Part of a small language model's weights.
Architecture: learned positions, tied embeddings.
Each number is 50 + 10 x the weight over the matrix's rms, rounded and kept within 0 to 99. Layers, rows and columns count from 0.

# layer 6 MLP up, 1536x384, rms 0.0759, rows 605-613, columns 192-383
38 57 57 39 55 40 40 59 47 45 57 48 51 58 53 42 59 63 69 56 49 25 48 36 52 49 54 49 47 45 55 49 56 55 30 45 35 59 50 49 41 40 48 53 59 27 47 56 40 57 34 51 63 46 37 50 35 43 57 61 53 41 46 51 58 40 50 66 62 57 39 57 52 47 42 54 64 33 40 34 22 38 45 52 63 39 51 50 42 51 42 57 45 52 40 60 56 45 65 36 36 44 47 50 71 51 47 51 49 64 61 56 53 49 38 48 54 32 64 62 60 50 60 49 44 79 56 57 39 43 46 56 53 43 28 41 45 49 46 68 37 54 48 33 48 62 58 35 58 46 54 63 43 56 77 38 54 56 50 53 49 47 54 50 44 49 49 37 60 70 51 65 40 41 60 64 37 46 36 55 60 55 64 59 40 37 50 47 36 43 40 55
51 52 62 57 58 66 35 40 52 63 48 62 60 47 59 46 38 56 44 55 61 34 63 38 51 29 65 64 49 42 43 67 40 41 53 63 34 62 58 68 46 67 70 40 54 38 50 50 55 56 60 52 57 47 65 39 44 34 51 49 46 51 57 77 44 48 26 65 36 32 51 50 43 39 46 17 56 46 43 41 34 67 61 52 64 55 64 36 62 53 50 58 43 46 47 44 56 52 58 41 62 37 30 52 72 73 60 39 48 53 62 41 42 47 69 20 48 74 29 41 47 23 66 53 52 51 57 51 35 43 33 39 48 73 45 59 45 51 61 39 32 50 47 34 59 52 55 62 57 52 38 53 56 62 51 53 52 59 37 64 37 74 53 37 74 55 40 43 37 45 44 59 58 44 50 39 60 40 72 49 57 50 37 53 51 43 53 39 43 58 46 54
66 81 59 52 58 50 60 56 37 39 64 34 38 61 42 53 53 40 38 36 59 45 37 44 65 30 38 52 46 45 44 57 51 50 36 41 41 57 54 61 65 58 56 54 41 42 46 56 51 50 57 39 45 41 55 48 37 36 46 46 47 15 62 49 52 49 44 35 48 60 37 59 43 31 43 50 58 54 51 37 43 40 49 48 63 38 65 43 40 34 60 58 37 62 39 41 49 48 48 47 53 47 64 43 49 40 32 39 29 64 42 36 51 37 46 53 48 44 56 51 61 40 52 38 43 39 46 44 46 54 56 24 41 37 58 62 47 63 40 44 38 33 30 53 51 45 56 61 56 49 49 45 60 42 31 71 62 53 44 55 35 49 51 25 28 43 39 57 42 59 26 56 45 46 41 50 63 32 47 49 37 64 49 34 51 63 50 50 55 44 26 41
57 36 38 49 23 55 49 58 39 50 45 61 26 46 60 22 46 57 48 39 49 42 52 46 46 48 32 48 50 56 41 40 47 49 61 51 70 47 26 39 56 50 34 36 55 60 67 44 42 31 56 43 57 50 59 55 26 69 40 32 77 58 44 45 49 38 36 56 37 51 49 46 48 52 56 43 62 53 41 46 42 46 50 44 61 58 72 40 45 28 44 54 61 45 60 54 57 50 46 49 58 60 56 53 60 57 58 45 52 57 52 32 55 65 43 66 50 52 59 45 64 46 73 53 61 43 42 62 59 51 53 43 55 44 36 57 59 39 48 42 60 46 63 67 52 56 64 49 35 28 57 39 47 52 54 67 47 78 54 51 45 41 53 76 51 54 48 66 53 46 34 55 56 48 65 57 38 31 60 66 45 66 56 63 70 43 62 59 57 56 40 68
52 59 40 40 58 58 38 41 60 60 48 46 40 48 53 65 50 75 75 61 50 50 35 44 61 49 50 72 42 50 75 52 53 45 47 38 64 53 60 60 33 56 24 51 56 55 42 51 51 59 56 47 22 58 38 50 47 45 50 62 53 49 26 62 49 53 39 64 56 51 33 60 58 52 61 53 52 46 58 49 43 57 45 53 58 44 46 53 56 54 59 55 58 49 26 57 43 33 63 36 46 38 46 51 55 54 49 50 46 53 52 48 76 41 56 52 53 42 56 56 57 22 49 49 41 63 54 47 63 47 48 57 61 61 71 50 51 51 55 31 55 56 51 51 59 56 41 56 63 60 52 52 59 52 53 46 51 49 48 49 46 51 49 55 49 60 59 39 58 61 43 30 50 56 35 62 49 67 46 51 37 48 66 27 52 40 35 44 51 53 62 37
57 52 55 37 42 55 52 42 56 38 36 34 46 37 52 32 63 39 43 37 77 39 50 50 55 48 40 55 51 34 59 49 51 56 36 41 50 36 77 68 48 58 28 51 35 34 49 31 43 56 60 54 33 42 51 39 45 55 40 49 59 35 44 56 56 43 55 55 40 66 61 48 37 53 51 61 60 58 71 52 46 52 77 55 64 55 44 66 54 60 33 61 55 36 48 53 50 72 53 33 59 44 54 45 66 51 57 51 49 47 55 67 63 62 57 58 68 34 44 60 57 38 59 56 49 42 56 54 48 54 64 56 46 63 36 53 33 45 43 47 71 47 43 59 51 46 38 50 61 35 55 44 57 35 34 62 41 31 60 34 60 43 54 62 60 54 46 27 53 56 58 34 39 54 50 59 36 55 63 49 62 64 42 54 34 51 54 69 49 53 52 49
51 46 53 53 48 56 56 49 42 69 40 41 46 47 60 53 36 53 31 41 46 52 53 40 43 69 51 46 39 37 54 58 57 62 50 55 43 56 57 50 49 49 50 41 42 40 46 42 42 55 53 55 67 44 59 48 44 53 49 37 44 53 47 53 46 52 51 54 49 59 59 64 37 60 41 38 42 39 48 40 53 51 30 63 61 49 57 40 59 50 43 47 41 52 43 51 71 55 52 52 61 45 59 37 50 61 47 58 52 65 48 33 51 40 61 46 47 54 41 39 66 66 48 45 52 62 60 33 57 42 45 47 68 37 32 42 56 52 56 60 22 44 41 54 49 62 57 52 47 65 49 67 46 50 68 50 32 54 45 49 45 48 50 64 66 54 56 44 46 67 41 57 43 55 42 53 50 34 50 39 45 40 37 42 46 34 49 40 38 36 70 59
62 23 68 58 43 53 46 52 59 48 40 60 52 52 57 37 54 59 45 47 44 38 41 51 35 46 33 51 68 64 46 81 57 47 76 56 60 52 72 50 53 44 40 58 47 52 47 40 73 35 55 64 40 40 47 53 46 36 47 48 54 51 59 39 42 41 53 61 45 54 43 48 51 56 65 55 39 55 59 33 47 56 45 48 49 32 66 49 52 52 52 44 44 42 48 38 51 49 56 47 48 62 57 59 48 76 55 54 66 52 59 60 57 50 49 53 54 62 50 50 41 49 55 60 60 58 50 46 67 59 42 49 56 38 45 39 42 65 40 37 48 55 49 52 60 34 50 37 38 46 57 48 44 59 36 58 49 46 37 47 49 74 54 43 24 48 47 45 58 40 41 60 56 48 52 59 68 57 61 54 47 54 36 40 31 43 53 54 57 55 68 37
63 51 43 39 41 46 59 53 58 51 54 44 56 60 68 45 22 50 58 40 66 22 34 43 56 51 47 48 42 52 51 61 37 53 71 57 33 68 62 66 45 42 29 37 41 72 48 34 42 56 42 53 54 59 59 56 39 54 50 33 51 57 31 56 24 41 67 32 47 48 63 39 52 44 41 58 44 57 52 70 58 38 52 50 50 39 60 59 68 39 39 64 59 33 49 30 46 50 56 47 55 54 37 62 40 55 54 52 34 56 56 54 47 56 47 66 35 48 38 45 66 21 56 48 55 51 59 68 19 32 33 58 41 43 55 60 51 61 55 45 36 65 57 41 38 53 65 55 22 41 51 22 40 64 67 54 58 35 62 49 51 32 43 63 57 44 45 52 40 74 59 60 65 53 59 65 62 61 65 40 49 45 41 49 48 57 54 44 60 37 57 49
# layer 6 MLP down (transposed), 1536x384, rms 0.0807, rows 605-612, columns 192-383
77 54 51 35 53 59 58 48 33 34 53 54 52 68 47 45 45 54 34 40 67 35 49 76 58 52 45 53 49 47 45 61 32 46 45 50 87 37 41 42 30 52 46 71 38 62 45 54 58 52 47 51 48 55 48 45 58 51 42 41 35 67 52 52 47 57 46 40 45 52 42 52 45 58 45 31 51 58 44 45 76 56 54 46 29 40 40 59 43 35 60 61 53 50 56 64 50 56 44 48 65 39 58 31 48 73 56 54 52 46 69 49 62 39 60 58 37 43 53 56 52 53 55 53 44 39 46 29 65 53 37 45 57 37 35 41 59 37 43 50 61 60 47 50 45 55 49 49 41 37 48 47 42 46 37 53 47 67 64 46 45 49 72 45 53 63 53 56 63 50 57 37 55 36 63 59 44 39 52 40 56 50 49 45 58 66 49 43 57 43 35 66
53 54 52 74 55 58 53 57 31 62 61 39 42 59 28 57 56 57 59 44 60 55 56 37 49 50 59 46 69 36 56 55 41 31 58 54 53 61 32 30 48 58 41 54 51 37 31 64 41 31 45 53 43 56 53 50 37 47 50 41 43 32 37 53 50 64 39 65 68 67 73 58 59 40 37 49 52 67 52 61 42 53 58 42 73 33 57 45 46 42 43 49 56 57 55 50 48 44 71 52 65 25 40 36 44 48 45 74 64 46 71 52 40 58 59 44 47 30 48 45 45 52 53 52 53 69 33 39 35 36 67 52 44 72 40 64 30 38 40 28 70 52 41 54 71 55 43 53 57 39 35 38 23 63 40 68 42 50 47 49 54 28 66 43 39 53 48 58 57 25 55 43 45 60 58 46 55 47 52 39 36 47 41 51 58 46 68 31 44 36 80 52
53 54 38 45 45 47 60 63 61 58 50 63 67 69 52 70 42 55 33 37 45 50 38 46 45 68 31 15 60 56 42 53 44 45 45 58 61 61 63 53 54 63 60 55 51 44 64 63 37 41 50 53 30 39 80 35 47 44 42 60 49 38 40 67 56 67 36 45 45 42 25 40 45 48 49 58 60 49 62 49 45 46 48 41 53 54 43 40 54 46 47 49 33 44 50 50 45 46 53 26 52 44 57 65 36 54 49 43 59 57 51 54 46 43 28 43 50 53 65 43 33 68 68 49 59 52 44 43 48 52 31 55 54 71 71 62 68 65 39 63 55 38 34 53 61 42 40 56 44 45 40 67 37 54 32 53 46 67 51 32 51 41 47 63 43 67 50 54 44 60 34 69 55 56 43 45 46 45 77 59 43 42 48 54 57 42 64 39 52 44 79 59
51 60 44 64 39 53 54 48 14 62 44 68 54 45 48 66 59 64 39 54 47 44 53 51 46 35 34 55 69 47 60 51 40 59 22 43 24 50 48 65 66 55 43 65 48 48 48 46 40 44 49 41 32 75 56 51 58 47 44 52 55 52 50 45 45 57 52 46 56 57 49 68 47 48 41 45 51 34 43 49 67 69 53 62 66 35 58 34 64 35 51 49 29 50 35 66 57 49 40 50 38 59 46 50 41 45 41 43 32 57 52 46 40 55 44 64 53 51 46 65 54 48 43 60 63 53 54 47 43 60 41 59 47 55 49 58 66 35 43 43 48 65 53 47 53 42 40 55 55 51 45 67 64 42 37 46 57 37 49 39 57 31 33 43 51 58 62 58 56 48 34 23 38 39 50 17 32 49 40 50 35 41 49 41 61 48 51 65 54 55 41 47
50 57 48 64 48 58 63 42 56 68 51 50 46 35 51 48 55 74 49 38 42 32 55 44 44 47 46 42 35 58 75 62 56 59 52 56 40 56 43 41 56 44 53 50 55 65 49 34 36 54 52 53 46 56 50 38 49 40 39 44 36 29 58 42 56 69 63 53 53 40 37 56 57 34 64 52 79 53 63 46 55 32 54 35 38 59 62 45 61 45 71 46 39 46 44 48 40 47 56 45 44 53 62 39 53 44 45 47 31 48 27 41 51 42 55 44 63 48 52 64 45 51 58 44 37 48 74 51 41 53 51 52 49 35 44 44 71 53 54 26 46 26 63 53 42 58 55 51 52 48 51 56 38 57 55 64 39 54 45 54 57 48 62 61 42 49 40 51 44 56 41 73 40 57 48 64 58 50 51 49 64 63 57 59 42 37 10 47 43 43 50 37
62 26 31 50 57 51 31 47 58 56 42 53 54 61 59 54 54 54 72 46 38 69 46 62 59 58 43 50 62 57 55 51 61 42 48 59 41 44 47 44 37 56 50 46 34 30 54 39 47 48 57 42 46 43 49 44 49 67 46 47 44 72 48 46 66 35 57 43 41 60 74 64 45 69 39 46 48 42 43 50 61 49 45 60 47 67 62 50 56 44 45 40 52 38 60 41 57 50 73 59 42 51 46 41 44 48 46 77 28 50 57 56 51 34 53 52 53 49 52 47 60 46 59 69 34 41 51 53 44 47 66 20 47 60 30 52 37 36 77 55 45 49 33 50 47 46 44 31 57 59 61 65 46 62 40 43 37 61 45 43 37 61 58 55 65 48 45 51 55 53 34 47 60 38 55 57 51 60 57 46 36 72 53 54 33 54 49 62 62 47 47 47
41 58 43 63 43 47 27 37 50 29 42 51 41 43 32 57 28 53 48 47 54 47 45 56 56 55 34 35 66 47 50 48 56 44 55 37 52 56 51 48 45 48 44 67 58 44 51 42 51 53 42 43 56 77 46 42 50 56 63 45 56 41 56 51 44 42 52 63 45 51 49 47 52 54 62 62 55 59 53 53 50 53 63 39 50 46 49 48 46 58 50 64 52 50 50 53 50 46 63 57 38 35 56 47 48 38 48 68 54 36 45 51 67 57 36 39 57 38 57 55 45 55 56 65 41 52 49 67 48 57 47 46 42 46 53 43 59 50 48 59 68 55 56 49 54 51 56 49 54 50 52 54 55 40 49 59 77 52 37 57 51 49 62 48 57 53 35 48 53 37 61 33 54 42 68 42 39 59 60 65 50 58 50 44 67 50 56 57 58 72 43 50
55 71 38 45 56 53 67 49 50 33 51 67 75 46 38 47 43 54 70 67 43 38 48 44 57 55 66 41 46 46 57 32 54 57 62 57 32 59 41 64 39 47 38 68 52 42 48 41 33 49 47 61 52 59 59 39 39 54 52 44 74 50 64 47 54 62 56 38 52 42 47 70 56 41 48 26 54 58 27 57 32 58 58 54 42 41 49 56 64 48 45 46 46 64 54 56 54 64 37 48 44 54 44 64 65 36 63 41 47 51 44 55 52 64 48 45 52 57 45 53 41 49 48 63 61 49 67 39 32 57 63 49 58 55 56 52 49 33 42 55 51 39 50 68 60 42 55 54 58 64 66 60 41 42 59 32 51 46 35 65 38 38 66 51 55 65 60 60 46 53 53 47 65 49 56 48 52 63 47 47 58 46 48 45 51 40 46 57 55 46 53 42